{"head_dim": 32, "vocab_size": 1024, "hidden_act": "swiglu", "norm_place": "pre", "rope_theta": 10000.0, "tie_word_embeddings": true, "init_std_qkv": 0.0549, "init_std_up": 0.0549, "weight_decay": 0.035, "max_grad_norm": 2.0, "warmup_steps": 489, "final_lr_fraction": 0.05, "max_seq_len": 1024, "doc_mask": false, "max_steps": 5949}
Each number is 500 + 50 x the weight over its row's rms, rounded and kept within 0 to 999. Layers, rows and columns count from 0. Numbers have three digits each. The size before them is the row's rms in percent of the matrix's.

# layer 3 MLP down (transposed), 448x160, rms 0.0871, rows 129-186, columns 80-159
102:459581555550532454462478519568435431462442506469568500494486490545469512532465565581535451537511472521451492430436609475484657545539522499464460463476527538466500536504545602478458523508445554483421529552536454489509502429421465528576447548
094:600534528586505330455517422429526532443565450558428423549468509536599544440492503438439567545510451450598419466549535531475473500504406501479519518550444479521498473504548580516506504516500517425449476540530488566554550538519510555412439501
094:499492527388420507571467399533457531383491616511481557494574512506491533553501490464450539488532466511434568521441563476496458525530514515572579568572552533512439468452497566431471523502550460503442565438487542497454512511532522464499459489
106:564537496442496572567496519592483451473458524553552496482447397605490486479497493478488562506465516488482511423451530496442459518429451541424455520448533495409458472566534537507523511513475508442494489445496482583465496549465575557506405460
102:517569482485579569551439506543494475421470443533477497539479459542627489524511598593545456598542425521537511457470448464459485489556579444513435457438570559508535470468579494472488524534510511461520471442414422507398485402497482418432491488
111:545424508512532521506490463497434538526562428604538487537550598560496505517455461486458531449546544487551427536474518621539544434492452417508552552431448541530481506410550507572537551398445488595512511493475550526612568474501579484504538514
107:495558576479505580498411533457465461556490449438551457544557527469564452455519555580593566458550532526478575426535475591489535556481490439455523482529465454416375528542521430473475458498454453555454482412505538535430444443519544461576514512
093:476408515516488590561492502582506515536517471553499453540437493478436490601500495557517515490444475447451413491502470545508493419496482429550513482512597510548541529495578507597433500516532553454415469442489516413552496434441538528477528500
100:542532509449533531514509522543556433491483564483496409495433548427453560460516528541515461585523514519575492576490573578530461601493475461515551537460447424432462463537570487482475529451486589573456479550445569519446421451501521426550442527
095:505562480452490553532494613537479497531516484492493465506515498569461539557488466420503542488419511416462462550541593375478558473514449469585564495532496507542417535445538470482454494504534554509479462392462444506447500538538461448465503495
097:562494528608542503471482391479497519470449604509479406428422505506509579480370434440490522620502494541513446537508481494447565523460450519520543488490496491450526508468534539406524461488477411394514581504493459412534445496502488490456558496
102:490455468521502514393493394570460487494513409448509474488456534536435494506523538430483474464497472413465537585441485486434502455555640547422517511466508383465478497486486493547492483540511504490483579450508499466498504472512617610540530594
111:551506488480556511423434534519523459417490359500492510497493478502470466415433475505537509462448472543468478476593510500504525520533549535526522492489517507521396467454509536470545565565459477534441555528433529485504493461429470508591466568
098:505505376507447424391529542578574573571483504530421537492483469592482540481480476491558515533525453570512554573515553651549436568606454507492461602539571499529471519484541491484556496527502529532501452492491505497606535511544512561498427524
099:481533575492553522456480489546403445528561445469496465539443489496469479495528514516511419454526544581451471470461487496487507564461468471613588539488542462444481510579526575379438474517562544492544568424565523505610448471517485557473594451
105:506477587503471488444547603477482535496515509518575418387539537567383572577461565381523497592427566523475432487450512563582537470510625532530479547441428439518468516491439524520555457555580558518483532448582507490414474532523418511422531511
099:582489527461550522457442443471597504536572494527490454515485515608520462389406428533489482453487519518580419491499576572469545440458428547518455564438405466583612510504385543552536502462470415552453647489571548515509588495484483453478487486
099:555491509552517497467509473480536521520428533572514480544543526439427534584469453441480471443508463481483430490409597477476494475419593400397510478551518500552478475501479443517488516516556602514457512538546502465535559513425421465542407518
098:427438529546457583624466550509497488501599523494470452412522517573440473473457480474513548477444443504473509468494443437444439448632460512504450482512522564379502457454542480560472489563532462468609461464473461518464607498437420452577423546
097:512509453477432586501561531362490514552389565479459511482537434541417558462574550435538489512500551487420469483522495517458434463534505453465474571495490402545436429516503434516499546454557517503558419437501524427577503451558426517503488480
099:500478483519457444437547477516533494478490553630529481514554468559600443506507568396521450479421434512538486485494391397514406553475508511525484452509471473505532503480500451477449518534579521541475452426480531550512414508503448591474476496
101:460546536487440509563487553561487423515602419460571415446455503491559473447463502525611547368529507537525440602549447539542559532537543460591583500484509526595505567558403536564440469475536506487551465492429470579559449487511574505509480494
102:554573494487509636516531437476487554545518509525448438513481452521502500442475512462481509467573590539531527465434457514513487535492539568581511500549495485452498517530551528464582604537458380543560524518478493501387443536527501589407521510
102:516514468500567488444490520544441444472459499552500474559562478357519582481606485377517546469474479537519530463512519402512496600587472522457561469579583456477497413463549522560510437429567548466433576499500480552476502582570547441542527508
100:604585545425491454511552482438568522511562503442504526506455449466489529520492471476510485499537544459436569401421502458478519480417465530466519497517428554502550509492390507582454492532536471474436587450508507521448608518514562524638534495
100:403574629457447527519546523463494560518443515454531496478511438497455474505521553457496528523475424604523459484468498511453474522517575469438450471486526521447566532497440568442385419634530542517540443492463471468488480425445463504569513427
100:532602387508539479455417437510606493493476448501447447588428512499488542516515490439518375484445387481442499492506498456470468452485497487488520538519411458505453483408532524497503614475440497546469443552551618443488562574499353458464444558
092:435474469517526488528454497475425498536546385464424433500493541491506580513515507523470404514510544620487579434499468585410463472633463492499560560525554508419556553541573600540547464568477551447529479470500568413535492441496518437514488489
100:473478518528516558409554489546562436511380557583469528534496558484493477447554472566560508509529491463536486445533473499514554476571515393433507555512560523564499533477443451433472405541566523449527479511559522438511473597569598473523530506
100:492556551468452589537484459398413497522511380443464493520506497521471451543509434590490481604520516560535469430482503459420513585429581566512551549495431522502519463504445469535446508478507533451463441550505385413434500528535426529542498515
098:465482475566546476463514533498516551475606483388491419554434498553438522478529560576409468496428527506469555499547586591461520478461477487469522462582455452454475522534517481525523521506468488526552515494501546454471511377548382524511554545
105:534494533368585617488468484480583542422466468430552439534454498540472464452480479472395521449456540498397460505432503485476544550557433446430448450459561542480559471439513461498428409428498506497483501391499498557507523581573521505527450447
100:427472520500457446437586463560618446563557502513521380517541423483516499529512463459487503428543510478541437509414561491521518497543520473396523519517599485553489393439588441534544522464477566576466473562408527639535471500509513525509557447
101:523523550495505561480624454507527335488568493580421483584459497435535533480472418533444487440497417568555494574436428487439476581469501510554562479554504472520498575461532493468498551526570526556436473564559558559431493507550462485470486408
105:472504630470451543522415477492442576549521476435550534473451430464415479530493420519446518496496480508595569471525500466458513440553495480489513663481592575516447546492502460519506378483567482444599499515455444518468533525495558485542504489
104:420523503444543467456435497516603494402533532510571597501499475461490424433488641438475543473485529498511478540518477582408516542462433559462531507497532630492461563557471424607449515573522485494514559506491494510545473524406569462479495488
098:587507556416535392444417489490397517523492509485531465418483522442434441585541552466526554498463414471462461536463500476513498503388598532496587470476468539566509518531506557523528466471505494511451467522530583473461459483493330490490524523
103:353501468461454476536484550499423542516420606511565466430502584498605460459616513501470544569516431530512575546461531431478478500664398455517446548475537518496487405581546518487499530468496567504524382521518517423426545496547431577586595461
109:540562436412515553455544528458540475487453408462485529550548488494499544590483532500514598613557442444513494539374502535597497578500508512566516507405448502490488535460422439462494545485489513581515522545503536428470510504429506495510476399
102:575478421470487453431520494456538473523510497608513494534455501529503476498532435442397418457497553475483448521459533453502441441536480405491524529530456566527576540480565458474484491581448512458444580447410536614499531495461508502588393510
101:550517482452505396540454595503469502425461517537529547572485519484469501516462429566604489499512539520440491619382452444427510536438446469469616515414562524511439497459461468533557508479512587507450544407455542458589534413480468476508477474
098:610455453461539450538489513502418521522533452518446489565548516466519539437523539514364474436529440488494501454522417575422467526463521576508550511419514469470405482599483560447497461495423420558571534485443490495443491570473516571512488535
097:446446508545457457443478534522449483426488520555564470575476483560532428544574505500531606478568448510501562511506475437505464524507581446497478539516486451450491489594464537524416435489506530519555472508470492512586559561496461478607424491
086:564457541565498486371456524481327466505495525575516468428519470472515509436522565564546468508592500447476533463500470573608449513460525430474466449517567498450528548500455397444557513576430474532443569554505518574557565495371424607555500518
101:574407509492488504522526422510446473519511521448557523437522593444546467524458480484523475480495485550577511561518492449494462509459492445454495565530426573538485493478550427454509397488366418565464560385496442518604472472479523552472510542
102:554384516488494577507509493466601494425480574493475590489454576554482461404502522487515480483441552539526512493451484462452500480430415451470567471450514510446574462439471473516487373447555532443422479550553537354485538581493424533489589552
104:550495511506490559548559500489459522491535491475500477469588395496502523630496602446509540550541600433521446515520514543539492480462643489472468510498490475475610399603430473445507517494451526437467596563480523511526524437505551495643449446
106:492503392516463589553511452598538519500478498510482504443510464431424468509406468574507442434524543474510481579399558426496490595533418326496479539528520401534460392421511496498524506525574519495544566507434540494618504554524553519536510466
099:528535548501470503434464456498509556597526495468463558439462593529429447545488462523455517564601530444535585598502600489542533473534456449499511425434508434571451599479542570451492524495534435452520523545434542473536453581557396463612471499
104:541435493486446457439504491487466456549442528500492471485511553501490551493455485489500437457530478435440352360564556527512467621433599520567462538445467512537475421537518530517566448540477515450514565517450465526516565472675508546558520494
097:544508509424583548566537430454605468500494496440483422523450584459494526478529488498475446512534508543554519545501566520452477522526517504637515569521470517420508563484547556412491600456509584581522469582566481410532490506497509392430493444
098:561501547483494464582505438486550510494542458487496480378501505501563568551499540486488476472529532488565476515463508487520494526542467540524498478525489551576458600513473517517433522495480515437518512507511558461658481617505513578529482462
094:451498549480533549490502534484480469477541372463503486593587528553453507508489485616532472571554512453600544508505509556460529453413493578472545619522515543522524571506386514497489522460454547555540468430454467487454473424484518497509383541
105:461538513485463508525449525560564467550551529484478438495563457440560554524508422466489488471463391534528491418489594395481578473416509534490515486568544409504525467641498523495496494469506434611553542469412518442516504513443554590450439511
098:493418516498490524551498548489530484482480547577422583456523541541491541559463546473449566493518553454492510400576482549552592523493519431552546503459501598592530526514529477548581485445459624469506560552536509531568506392499572501553491626
098:539473476530546435485542484562476523608504565573461522515519415518518462469575539650435517476501520354483469469547500454545442473501457540505556532556580535534501445463446576496499538532485469532487636504515472497495449465398363534545564407
098:450389524526504522559441463553501539448599475612481465582488423501479577521477399550461475555474530512536496424526590452466448551537518426497528483399543551524507476501500570483495499605537572446501485426570542574475546535472557525491543508
088:519481482502432487743544547536607545464499468465631489555454488507526559479495472509520555516468380525533442423511493483450490465550523533476497498474479506484461516546531510532449478445541534483477542470393433521517444573582582495555515526
# layer 3 MLP gate, 448x160, rms 0.101, rows 130-187, columns 80-159
095:485478490532533583516443584519465493525460498495453515510554533571468436454444518620434484439478518384491510484525531540405555498509542428460496530535503527480449453570424561437472552559491614386489514430562548454443465455498534466514612537
098:499533462438495479509528524454475554455544499538476467485470584536467532618496520526489426432475482474564421460507573414459477418484437506431444532456537563503493484427463528471469519540517482432519503582537507399436515585584413506487553547
106:487457485494442548514503446448483504398443508434525571556478495509519535554499415496458455559483592508555530496438547538559459445562520472516468402524499510573487537452577476411503583527420601524477422570500467504420542522372513637501444503
104:400546453481610446429484461509512540511453471484536443529585541537464511560507546551476552405503508488451428505526499518524482497584521485532473444495583493453550439444599522437506506468494457454431541542451528432501449549554479556542481529
108:472563542469466590499416570526588489382513580505398527444455570626506545434577494444551494496485437579600455551484520498539563498533535591498472505458556442529526513529506532465473500509507577443477545490496546557528536541403392522456477435
105:517469466455542485497486498478567483526510526507466450431376461567455546470478552523479623526517380583531483568459438573576572552598497468517474416474487457466449554449517509511557564509528454531498496448483596389515503453564471388549545558
094:431533541471511501442550492540486518539382507548510545493462501522449587494574472545470512584496526549484504513533438467499450547469510507471488483589438532505464509468491517504544581465573541458443494602441465477431570529492494543450486557
096:453605486457598465506628482504544463562559431481517448568476452512524523536511487521523395514501558479525446453501432574439512440469465540577465554496541555405529516437563535596563494500466438535413470491502545462599494523531415500539441500
098:598536533482515421461598552493502450536535490530468456561495482510458560491460449523474511448504539503435410496500481504571540518493540524537480493435593582493475530549507465524494520480528542496447518596481558435418441506542457591482373556
098:569414443467578518455489530555450515562470461453501485559439477473401493549505544570472550552552503486555514487467445530467529552503537490535435492630576574480498504464461556641521540511631406528537541571503482437442541508507517533502475473
102:503555436465481566436509484492556526459542476521489500432481459485393504488483435509500461495408590422434482530545432534492491515556462502496473577517546453485447532505575598587480562443457586480472493506513540499468512542514555487536465612
108:554573479479437510450434544517429511488475529361508526562508449465491484565377545461425458475526420513473446528490468464548387557453534522545416549501471442445420495483452473490495498473484478449536596592586517558564521562487482601530540578
096:479521453561466535491515562582561557430457500465556570516448523454517532534495474492480416538492520484462604428484522528480520506539485552499544431508437531503555487536539396492535435567502562572520521525562584432526506541478455429477580494
095:505490458450473510516504490649444623522432465531535467590485480463472587446538553474481498385527476499477551474435546468568481475470494481602468547396555497551463520415453481504447507543566578586449433546563417525504549539573539469575472497
104:524505425445532510496504555489474503577465494477481578553504527569522534452407532424568424427515543399499536570585608486515449452539442475564495444462494572476534498398446529491457492543521419486387399644462430518474477536488466435470452505
101:550473543527566436538556524568525559524494444535529528427535487612611481543495486528489460429448498437466631474535489504446430468475473522587477439527616492517458475588489427439520448402519503484512499474549528514497508504507460509483524542
103:479538511482425455482517535529472454524500533468471495532555499504419609458485427490477619537497436460386568535510527548423471528555508310536478450588591545452526512543431485523492423519520525590523575477513524515463548505542505522512566485
095:507569454477555521475498501464499503500538546519436387498520435477532583479445441576477467458522523510499473516459507532517550577577548488437425485434504436567475469562577565455570509596428530458417530548471560528459538522466529524513467467
093:416530489504470576460504522434523512529463543549486458548503577549499514413461480452518522551485439454544509574651506434468532528425560516575513458447498521523475498507493500502637471477482499563509582465438470450444543532533550471571577527
093:552391540554522581465623421473564529525539554538448499458495498532506462482443476529514529490496555481460423538438541545490537601514409470550442484460496420536532470470524408459512415558479462480518475550465479457549594477451578564412572477
099:437481527440575507405397500489513401460480499384524582514414445456475519518460444489470396477555511547559531538503548483484486544599510458493467559473556479523488467468523451526464476487452480503403424445497481542544474465529536337538520505
104:475539518474504466439418502518487505480399487469448488523471450470408481493410486497494493442437518474573437459543543514547366408548488545446520486568454480491515554367510491491485555506454586456532514514386522470557516516551431535440552508
107:471547402508565536561528606495552487446532558430551603466477421512490544533510512414603532482510531505583541526573527522578457536482486504620445542564531452502508545552462496499493479391530479464466523486440569433597399579565450450462547490
094:464481478495511449480494553514550601458447488468545441565473500456540494483488497406497586532454438550406459351508470463487498623499593524542578481572490460443549455558549507524467527423406513472511570562513445496554497481577516528465436603
096:554542536520617535535572401452487503575475558524464546575525534394498508529531473573429505458475550489467479399548524513534493432586502519485436556545395515523438500550525453529486577517483510498460508548628477450355406538530478555513492496
104:498461503453577625528496444550480584478558497511395484439465426504439539455468482417503509509508480477517500406379511397474466514627446540505552519541505547487531493484493506537521593618521461517454567562485493484448423612547463577536486501
096:508549491473595448532523470435580480441466526525502495548499503505465457484563450488493577546444469442555500492527566580575564585445454483574474533536509524473506412417577518538566554543487499541581647558456471536417545521544435461558595574
098:450463512474539533553464492512429569471405500449448522483447562449507518559514454518493517525465485509527478495464588433577398587506594488426475480433579484449513545428529434532509560429485547452449516539424587549481389498441604432573487435
096:544472461501454482584391414533477436529481561413425589487492572517431508414438466482552477480514521567493490475515501499514494524521453526473468513478522487505507542413444496396451578570603518415399460383536456484493486589494596424495537485
099:470518500412495468467463486557554525517564491478496498462456577483480506549591610375516390527469464562538528458545465500519562470551450497485512475541516435371500467490531535464585495541525462492548530568456598466531504546528603466509575422
097:515500527483440497402427371560589511472582580475505575572499595408490543481500498464518492514537552434528354523526551505616494457559451435438369474503437535509524407478550436607508511525488400598486458605448506525441517588416511485544554482
098:468468522546480545517484426509499546564471518544429480507527440537487526576398525526555455555542481571505563591523490492453478582508503547432424562581508541526492470483551558462550529508577439494515440540513568514511475487431511471479536466
092:479499518527601471449464542497476509506371488414554434554476553486529571558517550458564472497450538463387503510510427497525474458443461522546458526427456449535443509528516570528527485444477556451431574466471486501529511483446505439424433586
103:417453580471496580514469480521493407467468455479560458595490590487515542454448544538462449545457468522523472545543477494618416526544577456497490427491412592542520546477508483493400514556447499538358468525510557565444422601591533554488420592
109:580489493465447551479500570519366448449436538442540452552530567532500506560380442588512447558513495416508549575517540508432442535505542447473478462523450474572436454529598534467534485448494520579468461497446485508438589544446533457393549530
106:407465489456576457477416625500502481474452463459433480493598553505476430512494434564576553433462426474441449532535518477453491455537561431523413485549508507473573540471407529436496518499512485471542545442513527487479428519500440463450513530
098:544535520467522421439447524509456563480403471522462546493497486451502513456433436560487511473427565504473583478473521433502463516501513471567500576567554558429530448566515577433596514519501459475537533551426476458543432458463563532437490468
104:495522502367544519445477488590565527563574447517500445402435404539425539488482464473513520559510489577483510471592456450450571465481462519515477539478473493542479467459561480516435516485451468566449412519514582466553499541508429466548518544
107:439535469424498472514561599597495509465543523432471538520582558579604494478490500443536468478530479500471380545516576485469555484530517512519391449475509475439482421479548497476442474463482393426500488589457432447502419517525464588527582462
101:540637500549503501434497473430473439516499541486477556497423439518465576488484568503506434507465558526551525474592522467471491464401523616476458485502463486522580385547432512565526506583579512474487559537539524512481569453614483514567541551
101:531507545494550413456460524492519578527490537484551424446524482590589538481479476560565605433499517425490508488562513438552485473537478530420513568481507489484536475571537505444553494508449510522553567590462476483526523513428459427491541527
098:460461528408472477444466524456551487424455573484561421473449573565592459556453477533496501499539566514489491459448453601562496525532492496465496488530492582460572501461571475458517512481533431458505534418434536437481544684494499551511528549
094:420611458524476479545500502584542488499508590506522660405516549469465487539497547504460459445524448452455524514468561532514471499393486526530519549418503605362518465423599494507532468484571467485477470441499581493467536481456423513537487508
100:519462536482539490522469576484510458519496426595437439462444547453494512550504526578510509495434508548562575529406479524484465488464433522560517495514572508457499556488421440624544553548483604510550542601462577469446440479557477522529473438
102:512461487546447521525524525456485532437461490415560611428514623512402516538445554510492475495417538583548464502559520414491515530394474497578466489449593521554515513543480588438527447563573481518482501502571558476448499461520465530389495544
098:562539532424518417435447563612435498590480395528517404480443532581496537486482458472499537486466358485512464514478454507524584474540523487511444573514506509505495548456525494511494382531532420485385435483423512497567500557484479533463510522
108:418487557435592556468485519506519456464432540380553563500515555556452498430510553482510439514478511474483392450501528475498524510442522486458494523457479587578433546504555426477563538449590539497466555474596514428489475475530507467456543566
103:597538562460544508529592514452574449515561473471481548528458536456499465496479533572519544452423495566539504521482590449563543487449480551519484484510467492469423502422430489527607432537489510601517458553516475513506526547427507612516488596
106:557474447526571488527534496577466491472498536479545450422553534401460549417522434557489501522464534473525435476491568506516480488502492503475498394530447458533390456478512475501457548543385582561488475493521513439404436401480519472441538502
105:547634469482546588470485509474450491539527445467452573493579490539528548498529494530427458555630531539522497566502502439452461489541496438551485507563498488489576508541462523504377574592435545456465437608567521486493462482507414545480538490
096:423537531422464486511421522549510521543530556543495566510466540466514558510501551426538492523488498512418538452476507482609521566530481516507485445457463495561517563584377417520506553533592518385441488579409530452460392609554477522482513504
092:442586496540467508503543530484591461500510519520451561529453478555569537461546453445468502482385514540471419428470482501593427456419482358524556442526562468612447518414518491502535502517523547431560554495539518539465467579478538478468633396
103:518505598403431549440511479475404559468504459546384463483530469490514442445497412521597430540528475482453488530546602554532572484470525502540505474518457494455509541457512464542575581393478432431438520563412586506480414549491458512509567503
100:525410453497434530487544416519510507515511503567463512539426569546573543550493554541521479509468462446487445500482483485534497489566486514543495533570424455502493508496453489461477522497501498495585540542601452424558494564505440512477487464
098:469438524574555411459448492407583578467507541572529445429537484491604483551560445567514484501577513510532459430576490536482446521425509454474518514471584543450547436500534533496592488502500447517465560509519606451464513538479488491439457505
101:482558533505489509553500463520529410499473402445504511494525465483492445579516444538424422557497537492471502551434451572463568494487593455546506509417595474418495504547455473537469557565544567471466483575491558458531541470497509552531427606
096:514443556416431442437540512507492581552454518556469530418504496463447481542552459479455560550389492543501552486551462521531531517435529459554486607431475508449483525537572509520412437451459487569535521509431626397415574539429511491516515507
104:449447462550566511420496466513522530440459455384537502423416483542386483506426506454582531603509470567570483548436487413520486442500543476465507484510527434455563503373562531530529555519477484475515554527431511401539500518501537519500471514
# layer 3 MLP up, 448x160, rms 0.0995, rows 130-186, columns 80-159
093:468513500416451483437406410478518523592443462508563477573509599484483392514522562476487408504432520495493542455412480462498528499496561527572459493502503534562508486525566465434457517496550421403514465417522522487412520412558519455563523468
097:515561404515497571538488494502530464550443422541467552476522395453516495582497467494451470368506434499569543499468540475471442406449574560536521509510519539517425529529556482590484470502432549523565455573557477437477598517572442473480519497
104:490493602486453447449363517500510498502460514497469501526489517502465533564449574459449456512494452410474498474464570590463490392506551477475452516539464516583487518496447457399554596434536498514487537417463598529489466531579555482507421623
100:540414551466481484475469432552434437567569460439488560533516486518429465506516580490490498499518478525529601577448533661374425461496578455383463488512608484487446481471492548538525569568518519463502542528567449616475482495432501527520464498
107:606486493411481525403476642502539625489464472558473400444516487603506457493518428493521491475438428463494474513535549549505445564450568558498468471454462559501459486481560540473491478497532563422422483487519472442509598520487590473426396375
104:486468494553473457452523469536542583589410405548459426569544523533525509554469462487481585611543502495515487469552503510468575452463434537518531552521555490502524427426528474560494477425436408460384515422400514501486484481451475442561457400
096:459500532492528483478658452520505441616499457505468476491417451541498571587593505597558501557665517536583547496494459466562413638488525532483506513562483516497496533582527509466507522521460428517484519479438482488521593478472487433419536540
099:551510551562562435514479462562473457519517469529469434507454537492413479518418437499412474442433528493560480514532491523515467426471465504562506517582560601496450459562530495550432519530529463589573486521514481552543484463414485492517517460
096:501466483449523444525560602488498466508483399574549505559508518518525551538577519527467558551480549451545437540500447461433419511543543578523453472550573402464522416511484495559481529500509611396503580439398510410494483499508438466570559426
098:504525462466481504427489498526421496462477512507525466486560519472501538530536504511526460535463385433539508461508555546522411448522392498542511432526512519483463510483529534491552592441511580545530464500515482642521546499519485463512558467
103:535489449483438579495508519561611536544538532530558510414456606456541498524430426594447525471435538473512577569542557431493628582524570494552492522417513457462533563514486503487419454493547430464543554475516444432511543508504510556416534519
110:575533572525505542552428400537508496492441570516449432496474579503468458548512383544480424480459461543614546525418518423492501510482574473549487458544516526533400461528569456537435540467443558488452441519548609515490562421620431523467557510
095:420476542456538437482518469494526504415612526609519460471617447464490456505491477557495464633462466530533606441372508542476606433507462537512468477505516544586551577443495479478478536478521456537552416453483530490452522521478529500569460367
098:532528535506488478450561640591523528476462473525484545493443469544550495450582436526512514459575532544497461517536514494491446448489482525478509401525502464578530493404409425462410565540463501503567559484500500543469548467437449450640551477
103:364458432531416488547451495587463538501482526428485617561469509448519522442522505407460448394610526550542404483537475469432534537507612441419483520420494523484515481480514481526510454456443499491535491511396531430618496428521510525510451499
099:509460455549520491426423521518472597535493534512511542537593492545538521465401453480510509558539487466426604494443547429559514515591467581471513520505457425479541445521465524549491499494421417489438421413504525614457457444624561507461509423
097:515418545423435485463449463472502511445524457479468617523466547477504412530430441503490570448546460604583483471537403558491471544520489442462473476500433500555638469513583428534593568517528577561486427477504476516535482492441478506531462501
097:366508515447549553458530491429542509484555473516491497549487413547489551525548468481460472564557512574623578517491436491558482501554515541456514446447477394562553509441500529495485476524449497492448450510480606522455508472489443653529499454
097:440586504474538529530490392526532505504538559452511487545464532434513504517499470490431605503497562516476551565556492489543408464506475393473542482556431451433521495489497520540494495566541497565532539496482429566532381546461464480451499489
099:612423457490549543574504458439496416519465522449469513553387423532564532496407564453480518407483516425458563482552509505504495545589421558421493484564595502437540495549549518468554542489592363427456521507541573506431498462555503484506593424
097:442589521500571552479619513498481576511356525462454543460521463488485474570541449447500532544470584592537506506437587514520499501544485477501453493416490557412503424524516450447489430486459512503481444612471451483472525427565562605509459488
102:470390566512504553524561510537569466571507472497524547467420538528596539559477441514488419487525425490612481514507528514526452535522455480438468527513562594482527525488531503504470579454528499580521581487499509550555509501564566456446402553
106:518615464514422516500542475479551436499449446464600554496403509471515501537555512574458516557546426529494517482569490461503421578463581572569522585512528457427534513533568460522430527446482478501532487461501550500499465585450481468631511560
098:494494516585559534509472520485445406485444567560489472459528504498477438441434513573471492535486578548492397461576553497454575483447523501437518483383552470598470492486457518465505476534446510542511479507437523567496352497569486474434465475
099:424486527539442576487407495533518487549390500566518533602411542432597569593513499435479491407538535518428536451517502535493450544537522590490555519451424484481595518580595444549521481483501470485436472466509418480451475555389557480497500479
100:439498584513514574523471499477476406515530554509378506435486530587459495449496593587549558541446548514589540565524493537398420520540548523553518458534549385415486532522375440487503489528499522407470562442464530520470413460535468442547554444
094:543468592492502499538494529533488589450482441510468492563485518573531504578465546537445447477549529505659453569489542484537540520481589481418481483461498518607557543586501497388497517469477509477483453517508373469509496529459595410525480524
099:616417650493508388492467572499564565549571509545652351449564496481521590543503468442486422455443486463488501513514488551480537473457537513472455471457488494569483516532559521447506546576449432518505485430442531511506581480475423460472457546
102:445536384569480541448442512553513483497571563517502532555496445466495522483492602462599391506527523488543561555449426498536489428525419379495482550466662443506580577512434551528467511483511548540485475501496555448478527490522492512538555437
098:487508516545478453486523523645459451538521471541478564509446545553470483547475454458491548406476535508573503570559575424429424537478461497525515536443356456591515564447559550450508481529519540488485476441459466531494467437420482517574441513
107:422575539511381486450507502483459486502483542401550588511500547485513543457546447581457532425497474457493523554474417522545365494567491497485449494499541549449513479550581537577580567629479519521445448415526478467501486483440544554556500573
096:447504495453544535525486537539496401394463461453510541442513526533512564445549561525541527472460608542493481569478416541460554568443423524478572499513509549572553575449475527482456484476426423518517437540550473533499468527493538554376469481
101:498490539594464460469491456475392492394480510554461571423498483500497517552613581533525492594567591481493565553512554431488547517562545499539468571504435453561546493504449534475498526499506585415416486477500474472454502567544516482546509465
104:529530489492531498522520457535555435558567596549531406476556512525614525468517507537521511543483519495515373554591471594535504503463511463566450481462478507550404460586456539518558512442582474504510547419480556443495483407491523425489524444
104:480483530477516503603453571511370470506449591531477495453536512546538505515542473469470479567492414560533520488467516510491472464474500535498499441490509440529452474530499591465511485487620471527460434458493479420532535473469462445442630521
100:608511517461515448553534447555538435594371542426422387467442480503500480502442405505461459525467451556452495481561554497427470521484566497569443511567465455466484445551469511477501451479484525488571475585467585513466566477488495561480463603
100:555585554514527445467583533592561562530519539560519515543415445508494508606458475436473513378521481515523398421562466473591492489422493474494437516539504476500465541451410456520426519513487528423545481478513509515433522562537547526442407549
106:490398510449478445470493641448479552573524466552412476420451559512534491553475475488464465542510510505534504528539531491556497549581441533431507501517452507612523493429452470469501638473494522462496479458557563494462550518478474459468542549
103:525533458476408523468474473506465540519487487491535511421516552553506505504537419467487481558579470491518463512492499524500491432486407585417432502539436560482532477524629441439471507471560488522556461493586443393513580495449479558570497426
100:520372471501484452529524496523508563473489515478505510528522456448417472626482529451557522533450599564473420548535546572600481578467511432549516418543416469442461523590510450563444472471462487389389477447496540538592393514522582491431503478
099:421486467570584505424504515510541505523486491537523500452503622577419422487506535500552429447511533513469495503491599457489422506469537524551584557477530501495440476428452506533518463398585488474494415507511470493519484520499507509615527523
094:555541524484417481509477452511487566481532549483418619565419458521494412532406480441590482477560509550463566456423528415424557488527539421597535442489362485579548596442521448505564498462572383493525494562459533485448563531533528547393418448
090:537566495484458386486455522468500571503529480485501506472435601488505495475574361402583482457501470466463568478427475495423651426540480502581536541434507550449487568533439478467466455503468497575502562509479562415459541496553458533499483594
104:410478463530524482584514592489532500373543505518517513582597557461510491438484436547561515518474628492547438479444586473461442539539573399483463493486460475495517507530503521558533593628601522573557474518573420445449489404516502464542476453
102:451465527565399459415449477513547539525513486492471481491498572499461598502565521586493531522499654513489520460468525454441442512475503439506534464523513534464516414484520494477515534521472484518435528461400567514418494470421540411470516557
104:470513548529425532492436521473396611581490425472497610481461510507482457437482445454498533461464488483484492476569520507482552541458389613485490528460545568516538524484588528439486537531485505518445422541383476438482554508427463431461434558
105:544500535462425504469502509534498507469487581541514489526517432493572427493458570463528557558457494431632480551581545591455520411482476485535459521549550474547520531579462480519513513448523455499518592456487528591426598473483516375581471431
099:515482500570537537528394575417433461462492518485531539442585398373522529414455462558500491515611426432530463426403498579529452492536501467510439553557473510446461430487472471531563444431477481494521511482495489548485512416483455518381549440
104:416446494451523546470492485506497562565494452588480521562487541538431457471583386472481433528515457539466542457557426493523430437552391443561530542547554485486480493461469420463481612499538525446467510494531555442491486515549531454500401474
098:387455595519415389518455528543498440501522578542515422539523501469452535586482518536543498487544463496502479447453587587543507505520405491498542510600543494605566451556553538502507432496519396478574536453459471554553496439413493518535470509
098:473581419484501449537440569572490581448519564405464508653475554521479455522393552509521474531489439464429561486505462509482620430566549394497490533485506512475519519556513574451464526554552397580477470501506477538459535543552492530499556493
097:557535567450532492467592508549433481537523508507536456505429508400521573492557549423532490532547479478483434473520502450483563418479416472488432419430553512436515410492458507506483389500525502499501434463532488456494641520569424466459516544
103:590491538535543551512509481631464497544564464590546546552457460365474497564490503484578460527502462507504547548540532437470479466500546529519429469572522526438453545589434498533509445495421480511462443570499473516485542385446526499518538480
098:589562469423587555488486478454525493545513457525565461430421477518391419423465390539510494507480406524535508421584572495497502521519513507475484540553575478456458582501449485484399569507514514592492542525496562538530572531572502541410497486
098:461555438414550493429436501519524507498553524465527544631466456412533474518562449535462528523461554498473475418481470585557583401580502535578481504463505437446518474469518508400517386519450482548537458501538469512479541566510455585471448572
098:585515504435395431505435496572560431520419470490497560444568521522536506527503515427483458466469433418518529534503411630518502483511482456512531536522536526542496541467565349566512527421476533578467499482567450443486532436469548399516462519
092:406570503562483580436593546461498520485435512517387526535553517467574580514488529523489464554537471427450526557494453554488490430544467483496519414529566598565498478473495387447524558501533453495415549539503464539574468473478430495524519462